Each number is 50 + 12 x the weight over its row's rms, rounded and kept within 0 to 99. Layers, rows and columns count from 0. The size before them is the row's rms in percent of the matrix's.

# layer 5 MLP down (transposed), 512x128, rms 0.14, rows 81-108, columns 0-127
095:52 39 53 46 61 57 38 57 38 26 65 67 36 48 73 63 43 53 44 57 61 48 24 64 76 49 48 67 60 43 54 53 47 57 41 62 48 40 45 71 56 53 57 60 55 46 60 75 44 36 58 41 50 59 48 71 53 54 64 37 47 56 61 42 31 58 31 63 43 47 48 14 51 44 48 51 49 62 62 65 49 52 60 76 39 63 43 62 33 44 50 26 59 62 32 58 66 47 52 29 28 54 49 63 41 55 35 68 41 58 65 65 55 39 49 42 49 54 52 64 66 58 48 59 23 49 32 45
093:32 59 65 61 43 41 56 33 73 53 48 47 70 40 52 81 41 49 44 56 49 65 62 65 42 35 53 50 48 63 55 27 54 45 62 34 59 52 48 55 58 53 52 46 55 50 52 49 49 63 72 49 51 62 53 39 69 61 34 45 46 77 66 24 47 52 38 30 47 42 49 40 33 45 45 46 53 50 43 35 66 49 12 38 46 74 66 51 47 60 51 46 56 45 53 42 30 58 49 42 34 50 43 46 33 55 46 44 58 57 33 55 61 46 70 62 63 49 57 44 59 57 45 28 65 82 66 69
105:45 47 50 51 58 59 41 37 30 51 31 61 40 36 43 61 56 24 60 36 41 40 71 53 43 61 44 49 35 61 35 57 63 59 79 44 36 59 52 47 49 59 56 42 43 50 56 44 47 17 45 75 64 75 65 38 48 66 19 31 37 39 47 47 45 29 42 58 56 49 16 49 42 49 50 36 57 45 63 59 53 45 27 67 34 57 64 59 49 30 57 47 60 38 61 55 60 43 51 52 67 51 64 51 58 38 54 61 47 53 64 50 46 51 77 58 58 44 41 32 46 58 54 68 47 51 50 54
097:45 47 55 54 48 51 51 61 83 40 35 46 49 40 69 43 42 44 64 62 22 35 42 28 35 56 57 48 42 50 53 52 46 57 56 47 49 48 61 52 37 52 45 45 41 36 54 37 53 38 81 58 64 68 42 64 50 28 65 56 58 62 33 50 63 49 58 60 42 45 47 60 48 68 35 42 39 54 56 70 56 41 51 77 54 49 31 49 17 42 64 63 46 59 53 30 45 36 34 58 37 70 51 46 51 79 28 57 50 34 50 54 64 56 64 41 29 52 54 43 64 52 52 57 64 39 35 62
092:66 64 57 53 48 62 48 50 59 76 33 73 37 46 30 66 32 35 45 38 72 61 68 37 78 52 45 54 21 34 61 47 60 48 52 60 39 54 62 59 55 48 48 40 61 59 76 45 27 62 49 69 69 34 58 54 65 52 72 32 59 37 65 28 56 39 51 51 61 51 46 53 66 43 53 48 55 68 52 48 46 42 39 49 41 42 45 53 47 45 65 32 57 63 45 61 52 46 50 57 53 60 44 39 46 41 39 33 45 51 50 47 68 56 45 71 63 63 65 69 45 49 69 39 53 34 31 43
101:66 49 52 54 41 42 46 52 51 37 80 52 60 55 60 76 42 61 49 54 35 25 39 25 64 49 54 58 62 50 67 66 51 64 49 61 50 57 66 62 52 51 70 29 52 55 32 39 67 37 52 49 28 59 52 55 78 40 42 66 47 63 49 44 38 58 33 55 47 39 60 60 67 59 37 45 41 83 48 50 53 53 37 47 50 58 25 61 58 48 38 53 32 61 37 62 42 52 32 38 28 63 35 44 58 73 36 41 58 51 74 58 41 53 37 61 51 43 56 55 46 57 63 54 59 60 58 64
097:40 38 50 34 36 32 37 71 46 45 41 67 54 15 56 62 54 51 47 55 56 46 60 66 66 31 73 77 56 69 61 42 42 49 52 43 55 36 52 84 42 63 37 45 57 64 47 52 50 45 48 55 60 51 36 53 71 36 34 48 50 58 59 40 38 66 47 54 46 59 53 37 48 52 39 48 50 57 59 58 44 57 58 38 31 38 21 53 51 68 48 67 61 34 57 39 25 54 64 32 53 34 58 48 66 45 44 64 46 58 52 54 42 67 44 66 54 49 85 58 40 60 53 47 56 53 66 44
101:71 62 43 24 60 58 53 72 34 51 46 45 44 68 50 50 43 25 61 25 33 59 53 39 39 44 59 51 63 46 50 53 53 64 57 55 40 22 66 59 58 63 60 59 49 47 47 46 52 71 39 41 64 46 39 53 45 43 33 63 30 49 54 46 39 35 51 24 46 58 64 72 46 48 42 52 33 44 43 55 43 90 63 36 31 45 60 33 49 50 45 42 64 64 63 41 35 39 53 39 34 47 48 47 52 59 65 73 42 65 67 49 58 34 40 67 52 59 59 54 64 59 63 60 47 55 51 44
095:62 64 70 41 56 56 38 40 62 42 35 70 53 45 63 43 45 54 37 69 40 44 60 32 57 58 37 65 43 43 55 52 54 41 49 53 58 51 55 42 63 47 69 43 62 47 66 33 37 46 64 69 73 60 42 28 51 74 72 52 52 60 47 47 41 56 44 72 50 49 45 65 61 75 60 52 46 62 62 48 53 52 39 43 22 44 72 55 48 43 64 34 49 35 48 63 64 56 38 24 58 35 55 38 36 47 71 48 56 71 54 42 62 43 41 37 29 41 30 46 59 56 28 73 50 50 60 49
093:34 60 24 53 53 33 55 50 60 45 53 38 30 30 66 52 41 66 34 49 37 45 52 67 34 44 68 89 41 63 40 51 44 45 36 46 38 39 51 61 64 63 40 49 53 45 46 56 73 59 58 63 53 47 40 55 57 48 45 58 64 36 77 52 78 24 39 54 61 62 50 54 47 46 48 62 70 43 36 39 65 61 56 42 48 52 50 36 62 51 68 46 72 68 64 35 57 51 47 45 48 54 42 73 76 28 66 59 52 61 46 61 50 43 39 57 39 57 55 65 42 47 45 58 35 49 53 53
090:76 50 55 45 53 46 44 66 53 64 39 48 50 40 55 49 60 57 26 41 54 39 44 36 67 49 70 27 56 42 56 49 44 48 45 45 36 68 65 66 54 46 57 39 60 66 39 59 67 64 58 30 39 54 53 54 46 51 66 54 41 57 40 31 70 80 39 52 49 52 50 54 59 60 71 41 41 68 39 37 67 43 61 63 57 66 63 40 48 67 49 62 45 50 32 59 41 56 28 54 59 57 32 31 64 35 52 44 58 60 75 50 40 88 51 50 51 37 41 54 67 43 38 49 73 54 50 39
102:67 37 50 40 56 66 66 56 52 26 36 33 50 38 73 25 41 65 23 43 47 48 77 45 68 36 48 49 52 38 36 49 54 50 35 55 54 55 40 50 40 61 31 66 59 33 43 48 55 57 61 44 44 52 49 38 66 50 60 55 49 49 47 62 41 49 67 31 38 51 61 51 54 50 58 52 37 51 51 48 77 52 50 53 59 52 36 44 46 68 56 49 31 69 40 58 49 50 65 50 48 56 59 35 80 42 71 58 48 48 34 51 62 50 47 63 47 81 31 70 24 60 32 59 51 72 52 49
106:56 60 44 57 63 54 37 63 71 71 25 47 60 35 55 67 47 57 51 60 32 51 70 50 42 28 44 49 53 36 45 62 46 34 42 36 52 54 55 50 38 52 53 50 76 53 53 33 30 67 38 44 28 44 47 33 29 33 54 51 34 69 39 43 40 49 43 49 64 48 51 38 53 71 28 48 62 38 43 64 38 42 41 50 37 64 63 58 55 41 39 60 39 52 57 79 64 40 53 67 61 49 58 49 74 38 72 58 42 57 39 24 43 45 33 30 55 62 53 57 62 31 53 50 51 51 52 39
097:56 34 47 53 53 55 59 66 70 64 83 42 61 40 33 25 47 48 37 52 44 52 60 44 62 69 44 36 30 29 72 57 46 51 55 38 29 62 53 38 41 46 54 56 46 54 53 55 56 48 67 44 64 53 42 71 68 57 49 60 42 70 62 31 42 44 53 56 25 61 65 45 47 48 41 38 51 59 58 63 45 82 30 31 54 45 44 58 63 46 65 60 39 41 32 62 43 45 47 47 52 71 61 35 55 39 40 44 45 44 54 56 57 65 50 40 57 30 35 72 45 42 54 52 66 68 52 74
108:48 48 59 47 36 64 51 60 46 43 41 57 65 42 68 51 52 60 39 49 51 60 68 26 56 29 59 34 43 66 46 51 61 40 27 71 70 36 52 55 64 40 42 59 52 52 54 49 46 54 40 36 40 44 56 58 74 33 52 59 55 54 45 39 72 59 50 55 35 41 52 27 58 55 58 62 69 46 61 51 44 37 36 69 43 61 41 64 27 61 31 55 42 51 36 64 53 34 44 41 62 52 36 64 30 49 32 45 49 49 44 27 52 23 47 24 72 56 67 42 64 54 73 34 39 47 53 51
103:46 59 60 64 59 64 42 46 34 32 62 46 65 56 67 53 60 60 52 61 48 36 52 43 54 42 44 61 51 56 39 21 44 46 49 13 31 42 31 60 42 52 38 44 54 53 42 48 71 76 70 38 75 51 40 41 44 50 49 53 43 54 42 71 56 52 57 39 50 70 64 40 49 42 38 42 49 57 50 53 31 39 41 33 43 47 66 44 32 67 44 70 69 53 36 40 26 50 25 53 65 46 73 34 42 37 44 52 49 56 58 36 52 67 45 72 41 59 57 34 44 55 44 50 67 64 48 61
103:54 79 30 49 38 32 44 58 61 34 53 36 39 60 45 43 69 50 63 40 50 63 49 47 48 52 46 39 28 36 38 60 54 47 53 73 30 63 33 48 54 52 68 41 68 51 50 49 47 61 67 44 46 44 57 47 50 41 41 49 34 54 49 60 55 86 54 51 67 35 39 45 51 57 26 29 67 59 52 42 48 56 49 56 48 55 49 63 47 30 66 72 42 44 50 66 52 36 49 68 41 28 44 50 62 69 54 52 62 49 54 25 46 42 48 66 72 53 74 47 18 36 39 52 58 46 44 55
120:66 35 61 39 64 44 53 57 45 64 53 43 53 51 64 58 46 42 61 48 47 65 64 77 68 38 42 69 50 49 41 53 34 74 42 50 42 45 58 37 41 60 58 59 62 50 48 61 39 41 67 59 64 47 58 51 57 42 44 56 55 46 65 53 36 64 52 40 46 29 43 41 68 57 38 73 29 55 66 39 42 57 43 42 44 48 66 56 42 64 51 35 71 37 57 48 49 62 52 38 64 38 27 79 64 55 40 36 44 58 53 46 70 44 55 40 46 33 80 50 43 70 15 51 62 68 36 46
102:52 52 42 50 64 45 50 39 45 37 50 43 38 49 44 41 53 44 58 35 61 47 54 34 30 41 43 77 77 35 21 48 52 62 35 50 40 26 47 48 60 79 60 43 64 56 55 44 47 68 45 39 55 56 60 21 45 48 49 40 49 64 53 49 63 65 43 64 50 53 58 55 44 37 39 52 37 51 57 59 62 40 70 63 42 60 44 53 33 48 40 42 72 36 49 38 54 46 77 42 35 61 64 58 37 59 42 46 41 63 53 66 39 54 45 41 10 61 25 47 57 46 64 43 68 49 36 62
101:54 62 56 38 40 37 61 37 54 54 41 41 36 34 55 60 50 54 66 62 51 36 68 39 56 42 61 50 55 67 30 53 25 52 56 43 49 67 52 47 42 59 43 41 38 23 45 65 50 35 56 40 41 56 47 74 66 63 54 44 60 48 25 41 64 44 65 38 31 33 51 46 70 41 45 48 47 65 39 63 22 32 55 52 58 67 63 50 39 61 44 51 45 45 50 50 68 47 38 38 40 36 65 52 56 44 42 48 54 45 50 21 37 50 43 52 20 80 42 50 53 51 56 24 52 50 73 67
102:69 50 61 49 61 54 47 58 40 28 62 55 48 47 69 51 50 54 34 55 46 52 53 34 36 68 39 58 56 60 52 38 41 47 36 49 49 58 75 49 54 43 57 54 36 74 38 61 40 33 46 34 66 53 66 65 60 52 31 58 42 29 53 27 53 57 52 49 38 49 60 97 44 57 50 42 50 52 48 36 61 61 23 75 48 40 52 61 41 57 52 60 49 50 59 43 34 37 76 60 29 44 53 41 45 77 56 56 40 46 44 48 47 39 31 44 42 53 29 51 64 56 46 35 45 48 61 70
109:27 59 43 33 42 55 26 76 61 28 57 51 56 58 46 45 27 26 27 46 53 38 35 67 48 33 73 49 42 69 45 46 78 44 55 62 50 59 70 57 56 55 51 39 41 50 43 40 62 60 48 57 40 66 56 42 53 49 46 33 67 63 49 66 42 43 51 46 67 68 39 57 56 63 48 79 33 40 48 36 45 43 67 41 35 54 48 52 46 42 52 73 57 51 43 61 41 41 40 60 52 37 55 58 35 54 72 38 54 41 64 34 46 58 52 38 26 74 52 66 40 48 52 52 40 44 46 41
109:47 49 68 55 56 29 62 31 39 49 57 55 51 65 49 59 27 43 48 46 50 52 62 54 39 49 50 48 61 60 36 45 45 62 51 70 48 59 32 46 36 86 71 60 43 42 50 41 50 34 41 52 38 55 48 61 74 73 59 64 42 37 59 43 55 66 55 62 47 22 26 40 71 51 42 31 55 50 41 66 64 47 42 56 62 38 59 55 28 20 53 46 46 56 40 73 56 58 62 39 69 50 36 45 50 55 48 66 34 50 45 40 48 70 37 64 57 56 73 65 62 70 45 50 56 50 51 53
092:73 50 35 39 59 38 23 57 64 49 52 63 53 63 29 60 42 60 64 52 69 57 36 36 61 37 64 45 53 70 60 47 45 43 56 66 41 63 42 55 68 18 42 27 30 45 52 52 52 65 35 32 48 38 53 48 46 45 41 37 48 44 60 37 77 51 40 61 50 31 45 42 45 49 51 54 65 46 52 35 56 72 39 54 42 58 58 56 50 37 45 48 57 59 38 63 53 23 66 47 28 42 51 40 47 57 68 67 44 55 55 40 43 67 43 65 76 43 47 61 32 30 49 67 53 61 53 56
095:33 58 71 36 39 53 54 52 35 72 37 64 49 52 44 55 48 63 39 53 48 34 34 21 52 41 36 63 50 61 61 38 45 45 50 52 55 52 58 46 36 55 64 43 43 65 55 56 66 67 32 74 49 32 47 52 31 61 21 41 53 57 44 48 43 32 83 41 44 83 53 77 59 39 56 33 38 44 59 58 59 41 28 70 48 50 36 60 42 52 58 67 62 59 43 51 46 47 54 53 43 60 57 71 52 39 45 52 61 20 58 51 59 58 49 32 37 42 50 44 40 57 57 54 40 50 53 40
098:73 42 46 32 39 42 40 66 51 53 42 68 43 51 59 67 67 32 62 43 32 35 44 53 64 41 63 42 61 25 75 36 64 81 36 42 36 31 67 70 53 42 43 52 71 47 57 59 34 52 38 36 60 53 44 51 61 44 44 33 56 32 42 36 51 44 46 58 46 48 56 54 48 37 51 51 53 56 42 47 23 59 39 46 37 58 42 57 51 49 65 49 25 47 30 43 48 59 51 41 44 46 47 55 66 60 42 53 56 54 50 53 16 54 46 69 48 39 65 30 40 40 71 53 65 58 47 27
096:44 53 50 50 54 53 58 30 48 42 59 67 44 23 38 57 68 50 55 45 19 62 68 44 33 45 75 73 36 42 46 37 47 35 61 59 61 43 46 59 31 70 51 45 55 47 44 35 43 49 52 33 40 34 56 51 41 34 36 43 62 47 61 28 48 82 56 50 36 48 62 43 44 49 57 40 55 50 55 44 44 69 73 45 69 64 59 48 56 33 68 58 60 65 48 55 63 44 46 53 29 44 55 29 74 51 56 56 39 52 42 36 70 65 41 41 32 56 62 41 60 31 49 58 38 61 49 64
103:35 27 43 50 50 78 36 57 34 49 49 57 43 40 65 56 48 52 47 48 61 48 39 45 40 34 49 47 42 43 78 32 54 53 46 45 59 58 46 77 49 47 45 24 38 56 67 38 22 51 63 55 43 57 37 35 44 50 65 40 56 48 61 69 65 56 26 49 54 56 26 57 41 38 38 51 51 44 31 65 42 56 45 50 14 54 48 62 58 35 46 60 45 35 45 50 72 58 54 74 47 58 40 51 75 57 42 58 56 48 67 50 42 56 32 43 38 55 38 67 51 65 67 46 46 58 30 41
# layer 5 MLP up, 512x128, rms 0.151, rows 82-108, columns 0-127
097:54 51 50 56 49 57 57 63 60 39 52 40 33 49 45 28 68 77 45 25 39 73 61 28 41 72 54 45 45 39 43 40 54 47 66 51 60 44 36 35 43 65 39 45 63 47 49 66 39 34 29 65 41 42 42 66 36 55 67 71 67 35 50 57 43 44 50 74 67 43 48 49 44 69 60 46 37 47 48 59 36 63 61 37 61 40 69 40 38 61 56 60 48 60 47 78 62 43 60 36 47 56 52 50 49 45 72 66 50 57 62 57 41 42 58 60 45 53 43 31 27 49 72 68 47 68 50 50
100:62 51 60 52 60 45 33 53 38 45 28 48 48 56 58 44 61 49 44 62 41 53 33 53 37 67 54 57 56 70 77 53 45 63 47 48 59 53 30 45 40 48 60 51 53 56 49 33 62 38 29 55 23 80 64 31 42 54 19 57 48 35 49 44 44 40 25 33 36 57 34 41 24 59 47 48 51 55 48 47 60 60 46 32 50 44 47 53 61 42 37 51 48 54 57 22 54 51 62 47 46 61 56 37 69 30 49 44 37 44 46 40 45 50 66 49 14 44 72 22 54 44 38 51 59 55 52 55
099:51 54 60 65 46 59 38 27 52 70 39 59 38 68 43 44 70 65 65 38 62 50 36 76 59 58 86 48 61 47 55 58 53 52 50 57 39 72 53 67 45 56 60 62 67 81 56 47 67 42 43 40 51 40 54 46 66 65 15 52 43 46 36 46 37 18 28 55 47 62 49 49 43 44 45 59 52 47 67 46 43 60 38 68 63 41 64 55 41 51 41 69 61 56 33 60 34 60 55 53 69 52 48 54 53 49 65 41 55 49 38 41 63 57 55 71 57 35 52 50 45 56 45 51 54 66 59 52
088:53 32 42 61 66 51 55 39 53 34 55 42 33 37 64 48 35 51 52 43 60 56 47 45 49 38 30 42 44 67 46 44 50 71 50 41 57 38 30 40 36 47 50 39 56 71 38 56 57 50 44 55 57 52 59 51 48 40 46 57 64 80 23 17 57 56 64 53 64 49 61 12 16 53 42 59 31 59 22 51 59 40 44 46 51 56 44 59 46 37 50 31 57 62 44 48 63 43 29 55 68 37 69 28 56 46 50 47 38 56 46 67 50 44 39 44 71 48 46 39 56 37 40 50 51 59 60 48
113:51 55 50 78 51 54 43 50 39 46 69 22 61 55 67 55 59 49 42 51 46 55 63 52 41 33 47 43 52 43 56 54 41 87 51 37 67 59 33 51 45 50 51 53 55 58 28 53 29 31 58 46 48 69 82 53 62 45 44 48 40 60 38 46 28 59 67 57 53 30 45 47 41 57 45 41 48 50 56 32 76 49 68 63 62 56 54 58 56 48 17 41 55 51 54 60 54 33 67 58 42 48 52 61 50 36 37 43 42 46 47 63 55 49 46 65 26 49 50 37 39 34 73 62 45 70 59 35
097:67 41 49 38 52 70 54 30 76 60 41 47 53 50 51 30 76 47 50 43 31 66 50 45 44 53 58 48 56 45 71 59 53 66 32 61 51 55 54 42 45 53 63 44 35 30 54 47 49 25 53 67 60 59 42 52 36 59 52 54 44 69 51 50 40 32 58 64 39 44 48 34 61 36 66 59 51 56 55 26 38 53 58 42 49 65 38 55 52 28 47 35 44 66 62 64 35 50 68 44 35 57 71 66 58 46 68 53 54 45 28 50 52 53 51 36 20 49 18 45 50 68 38 60 36 54 41 65
109:36 76 60 48 61 48 67 48 45 43 59 27 52 51 53 39 68 53 34 65 55 32 53 59 52 58 67 52 67 66 54 47 43 72 59 47 34 64 35 43 49 47 57 52 58 56 67 34 50 41 36 63 42 50 54 63 36 45 70 51 42 67 50 68 36 59 64 81 55 40 26 55 37 55 43 59 25 52 47 56 74 49 24 45 43 32 40 51 48 40 39 55 60 43 32 51 58 52 55 44 44 43 61 44 36 43 42 43 71 38 17 54 47 47 29 35 51 62 50 57 41 37 47 48 61 70 38 39
095:66 34 54 30 50 34 65 47 26 44 36 45 44 50 53 46 63 55 37 31 61 63 34 54 30 55 82 44 59 48 45 49 36 45 40 50 50 45 54 49 34 54 38 50 18 77 39 54 63 60 46 44 51 55 64 55 41 39 51 68 60 46 66 40 52 37 62 57 30 64 53 41 36 59 40 26 28 34 47 43 58 40 52 56 34 31 44 58 57 42 47 49 53 49 54 56 57 53 68 51 46 45 47 42 34 41 40 58 53 47 85 53 39 68 48 34 24 60 33 68 53 70 46 50 62 56 43 50
103:64 22 58 74 66 55 43 63 34 62 30 46 47 40 38 60 32 69 70 52 55 65 25 32 47 55 48 64 31 51 42 69 38 41 59 48 53 60 37 60 27 53 43 43 41 53 58 61 32 56 40 45 62 62 61 53 72 51 54 56 60 57 31 36 39 58 49 54 60 63 47 50 32 43 33 33 44 57 54 58 50 45 52 58 68 52 68 59 30 47 34 46 45 55 43 76 64 50 41 48 41 64 64 41 46 37 55 30 65 60 57 59 53 51 47 61 61 73 50 39 43 59 44 37 40 36 28 34
095:33 63 52 60 32 56 49 47 54 43 49 53 58 60 23 49 31 75 49 59 47 38 50 37 63 43 38 47 59 41 63 49 72 57 47 42 55 63 64 48 43 38 42 41 72 44 63 39 51 61 49 75 48 58 51 45 57 34 54 40 57 63 67 45 49 49 27 56 72 52 55 52 38 49 50 71 50 59 41 65 56 45 45 55 44 41 62 73 44 55 66 74 58 54 26 61 52 13 47 40 64 45 69 73 42 66 55 50 73 52 60 43 63 36 44 62 65 58 52 49 65 53 31 58 50 33 28 47
114:64 45 48 78 56 71 45 46 43 66 61 35 53 66 65 48 61 24 44 63 57 70 53 38 35 45 57 70 55 33 36 63 47 50 41 49 53 23 48 41 52 56 43 32 38 48 44 60 45 66 53 71 38 30 47 49 28 54 49 36 53 32 40 47 64 52 59 42 56 34 37 54 35 40 44 49 44 37 37 60 71 63 42 50 62 41 59 57 44 46 45 49 40 21 36 40 41 37 52 52 46 43 47 35 68 27 48 54 47 67 51 75 47 69 50 42 54 49 47 56 58 48 49 56 43 14 28 42
114:58 61 52 39 67 23 46 16 45 48 48 44 41 45 47 32 42 64 53 40 65 66 49 61 43 47 49 39 44 49 67 62 43 52 38 51 58 87 45 66 44 22 43 64 40 45 40 34 27 71 46 42 63 75 47 48 75 62 39 33 31 40 39 48 52 28 62 50 36 43 53 47 54 51 51 38 36 44 69 39 32 46 43 49 34 42 52 44 43 53 72 56 56 54 65 57 47 45 29 62 69 76 64 57 40 42 56 54 61 54 53 51 40 49 38 55 47 41 64 53 50 56 57 37 64 58 52 51
104:42 62 33 69 52 54 42 61 26 52 61 48 70 67 62 69 58 53 62 39 56 47 51 40 64 39 51 38 65 57 43 28 73 51 55 75 34 65 48 49 66 32 47 59 68 32 59 59 45 37 32 52 59 50 66 54 52 51 14 33 67 39 48 30 51 30 39 34 58 42 36 37 51 32 57 49 49 19 49 54 46 41 58 38 53 44 56 57 34 44 38 52 34 54 54 46 53 57 61 38 53 33 58 57 42 55 22 49 50 45 43 60 53 31 49 59 56 48 47 36 49 42 47 49 48 45 54 22
101:66 47 37 61 55 69 56 39 57 38 57 61 53 42 28 50 71 44 49 61 44 38 67 30 51 45 47 55 73 55 39 63 64 73 70 35 55 32 54 66 51 46 28 34 55 34 47 43 51 32 51 65 63 61 55 45 44 50 29 68 41 42 65 63 41 53 52 42 52 74 42 63 62 47 53 53 50 50 41 47 39 40 70 44 45 42 51 48 39 45 50 82 38 70 60 49 78 69 55 43 38 31 45 73 32 60 58 54 34 59 51 55 54 43 50 49 50 45 67 67 65 49 48 63 74 59 49 57
106:35 44 36 63 38 50 48 63 26 66 40 76 58 40 39 53 63 42 52 65 51 59 55 47 37 46 65 46 33 53 59 51 54 47 57 58 46 51 65 57 27 49 41 60 38 68 29 56 35 57 26 58 38 46 62 38 45 33 35 40 58 35 45 45 45 50 31 48 35 36 66 41 24 29 53 52 39 35 46 66 34 57 36 67 47 48 38 68 70 36 37 29 72 48 51 66 61 49 54 61 49 49 44 57 49 49 46 70 38 64 49 67 40 37 67 50 53 50 51 61 57 51 34 50 31 31 51 73
101:47 13 43 57 53 56 28 45 48 53 47 45 42 58 59 49 33 53 57 61 48 49 52 61 34 56 51 27 62 38 51 41 57 63 68 53 76 37 57 55 37 46 37 47 56 40 40 74 54 41 41 63 34 54 28 46 41 41 49 70 62 47 54 48 71 35 52 62 44 67 23 53 56 44 62 41 57 29 43 68 51 28 48 26 59 48 29 39 58 43 46 41 47 69 22 41 36 33 56 50 50 57 58 59 52 60 38 44 41 35 68 65 51 58 53 64 50 43 45 57 39 41 47 65 64 78 62 53
110:70 56 46 51 61 31 45 53 42 68 46 63 40 56 63 56 53 51 55 42 38 33 43 58 45 51 60 61 55 50 44 48 62 58 34 40 41 29 68 38 45 37 42 54 45 77 47 42 53 60 39 28 57 41 50 13 42 67 68 55 45 36 66 54 68 38 41 48 60 39 37 51 67 52 27 49 32 54 49 22 46 43 62 43 64 46 54 60 47 58 59 54 78 53 54 26 69 51 42 43 50 55 58 70 65 44 59 68 47 63 55 55 54 20 52 59 53 38 67 60 65 67 39 56 62 66 47 50
103:47 35 22 50 47 40 39 53 53 68 32 37 33 46 53 64 59 39 48 36 56 58 33 66 51 46 46 41 50 44 43 26 38 46 39 42 25 41 49 34 54 49 40 58 47 56 61 54 38 79 56 48 34 41 52 61 67 32 53 35 60 45 55 77 43 63 36 23 27 45 47 61 63 44 33 49 73 45 54 70 41 51 56 56 74 55 45 47 43 46 39 42 66 66 56 54 45 67 54 54 56 53 39 68 48 69 45 63 22 43 51 65 53 36 61 30 48 42 35 58 48 56 60 44 50 56 59 30
103:52 36 32 76 38 65 45 51 47 34 56 43 59 64 50 61 38 48 39 65 69 53 50 63 55 35 36 58 39 25 40 54 66 54 50 45 60 41 41 53 65 32 61 44 29 67 61 51 55 43 49 32 27 53 65 56 39 32 60 59 51 52 35 39 48 51 37 72 59 46 62 55 49 65 45 54 62 52 36 58 68 54 64 48 32 48 62 61 54 56 45 56 72 37 41 21 68 40 53 44 55 59 53 49 42 44 59 46 31 53 44 64 49 56 66 25 54 54 51 53 45 09 65 43 53 58 28 57
102:38 38 61 54 36 40 55 37 37 68 63 51 47 69 41 48 30 37 48 53 54 57 63 53 56 61 42 40 42 34 40 43 51 55 57 49 51 40 43 39 35 55 39 69 31 13 41 57 54 31 58 63 48 48 64 55 68 43 65 42 52 58 48 75 61 59 51 67 37 39 49 40 42 36 50 46 52 55 45 62 27 66 43 61 49 37 44 53 45 58 59 51 68 69 66 38 40 56 34 59 52 41 55 50 46 32 60 47 66 57 46 67 51 30 45 46 80 20 40 48 25 40 41 25 43 49 40 35
101:41 45 66 36 41 46 72 43 46 41 39 56 64 45 42 45 55 46 38 32 45 64 55 47 70 42 51 41 77 53 37 44 37 69 61 41 57 44 35 57 40 57 51 66 40 48 57 40 42 52 24 37 55 44 51 38 54 70 48 48 54 44 66 39 49 33 51 61 63 63 52 70 59 35 55 43 43 59 48 43 48 43 39 47 26 49 41 19 47 43 25 36 50 38 45 45 52 40 39 62 41 53 50 39 39 26 54 45 27 80 29 62 54 44 32 57 64 62 42 17 60 57 66 45 68 43 60 46
115:34 47 36 51 41 44 52 70 46 53 60 64 61 49 57 60 42 62 38 59 52 50 49 44 58 54 56 62 54 38 63 66 47 66 42 48 40 67 71 70 45 40 48 28 35 56 64 52 42 57 48 41 51 67 55 38 42 33 46 60 48 61 43 55 75 48 61 50 67 59 44 64 27 55 34 51 53 37 65 38 05 32 65 50 51 45 39 64 46 44 38 68 46 47 72 26 48 24 40 51 36 71 43 41 53 65 77 68 29 51 42 54 54 36 55 66 46 46 67 42 43 48 52 53 49 57 51 41
096:46 49 59 67 39 64 47 45 30 49 29 45 42 59 53 40 52 59 57 69 38 39 52 48 38 51 66 30 66 36 47 46 32 63 51 40 52 55 72 52 43 63 31 59 50 33 55 60 34 33 69 45 58 77 59 64 37 59 54 57 25 42 43 37 50 30 49 53 40 38 34 41 70 63 64 59 45 43 48 28 53 58 48 48 66 55 60 59 26 51 62 57 58 46 49 59 58 59 53 43 55 63 39 42 60 48 34 44 35 59 63 78 37 58 51 41 64 76 40 55 48 41 73 41 55 24 44 32
099:45 49 40 53 37 53 44 52 44 35 68 65 39 51 46 58 53 58 52 46 49 61 47 48 33 67 36 31 63 44 39 60 56 50 67 43 51 54 71 40 44 38 52 49 39 36 46 23 49 57 28 47 51 51 55 54 52 51 70 56 63 57 45 51 47 66 27 45 54 20 49 43 46 45 37 52 49 55 15 47 23 41 70 45 50 34 82 41 46 54 57 47 32 55 34 60 65 57 50 58 60 20 49 28 43 49 50 41 65 48 31 31 43 29 47 42 58 66 54 73 61 57 64 59 45 41 34 56
101:46 41 44 47 53 51 49 57 33 51 42 49 59 47 41 59 44 71 46 39 63 73 59 79 42 59 59 55 49 59 39 57 54 22 79 48 79 42 55 35 71 62 53 47 32 39 46 56 64 58 30 66 51 40 60 58 65 49 38 51 42 43 56 52 56 52 53 54 43 47 42 73 61 68 60 50 48 64 17 40 45 61 54 66 42 33 48 36 50 63 41 28 57 27 57 31 42 43 58 64 48 45 50 43 43 58 66 60 43 43 57 49 43 51 25 23 60 65 45 63 32 46 39 43 61 46 36 57
096:59 50 47 57 65 55 30 55 54 22 61 37 45 55 42 43 60 54 55 49 35 48 72 43 56 51 40 65 35 85 37 67 25 71 54 67 59 55 56 41 52 60 41 51 41 39 63 60 53 44 43 47 67 48 55 48 63 57 60 44 21 43 61 58 46 46 49 28 45 45 38 52 55 49 37 29 45 52 53 27 34 53 47 55 62 50 51 57 52 60 63 59 64 27 33 33 51 34 48 35 32 67 54 52 39 56 26 41 33 69 56 57 57 35 62 53 27 35 44 72 61 56 49 42 54 56 51 31
101:49 34 54 39 49 29 56 42 54 51 61 44 53 48 31 56 60 48 43 61 46 68 50 56 34 61 55 76 72 48 29 54 45 51 51 43 48 38 63 63 47 41 45 56 35 64 51 40 45 56 43 53 67 09 48 46 56 53 69 73 53 49 54 61 53 69 57 36 52 16 52 49 41 52 47 39 45 51 48 40 61 62 55 71 58 50 42 56 35 44 40 45 49 58 46 55 80 11 40 48 35 25 40 48 36 43 56 59 42 55 26 49 57 50 30 47 53 40 70 61 41 48 61 58 30 48 41 48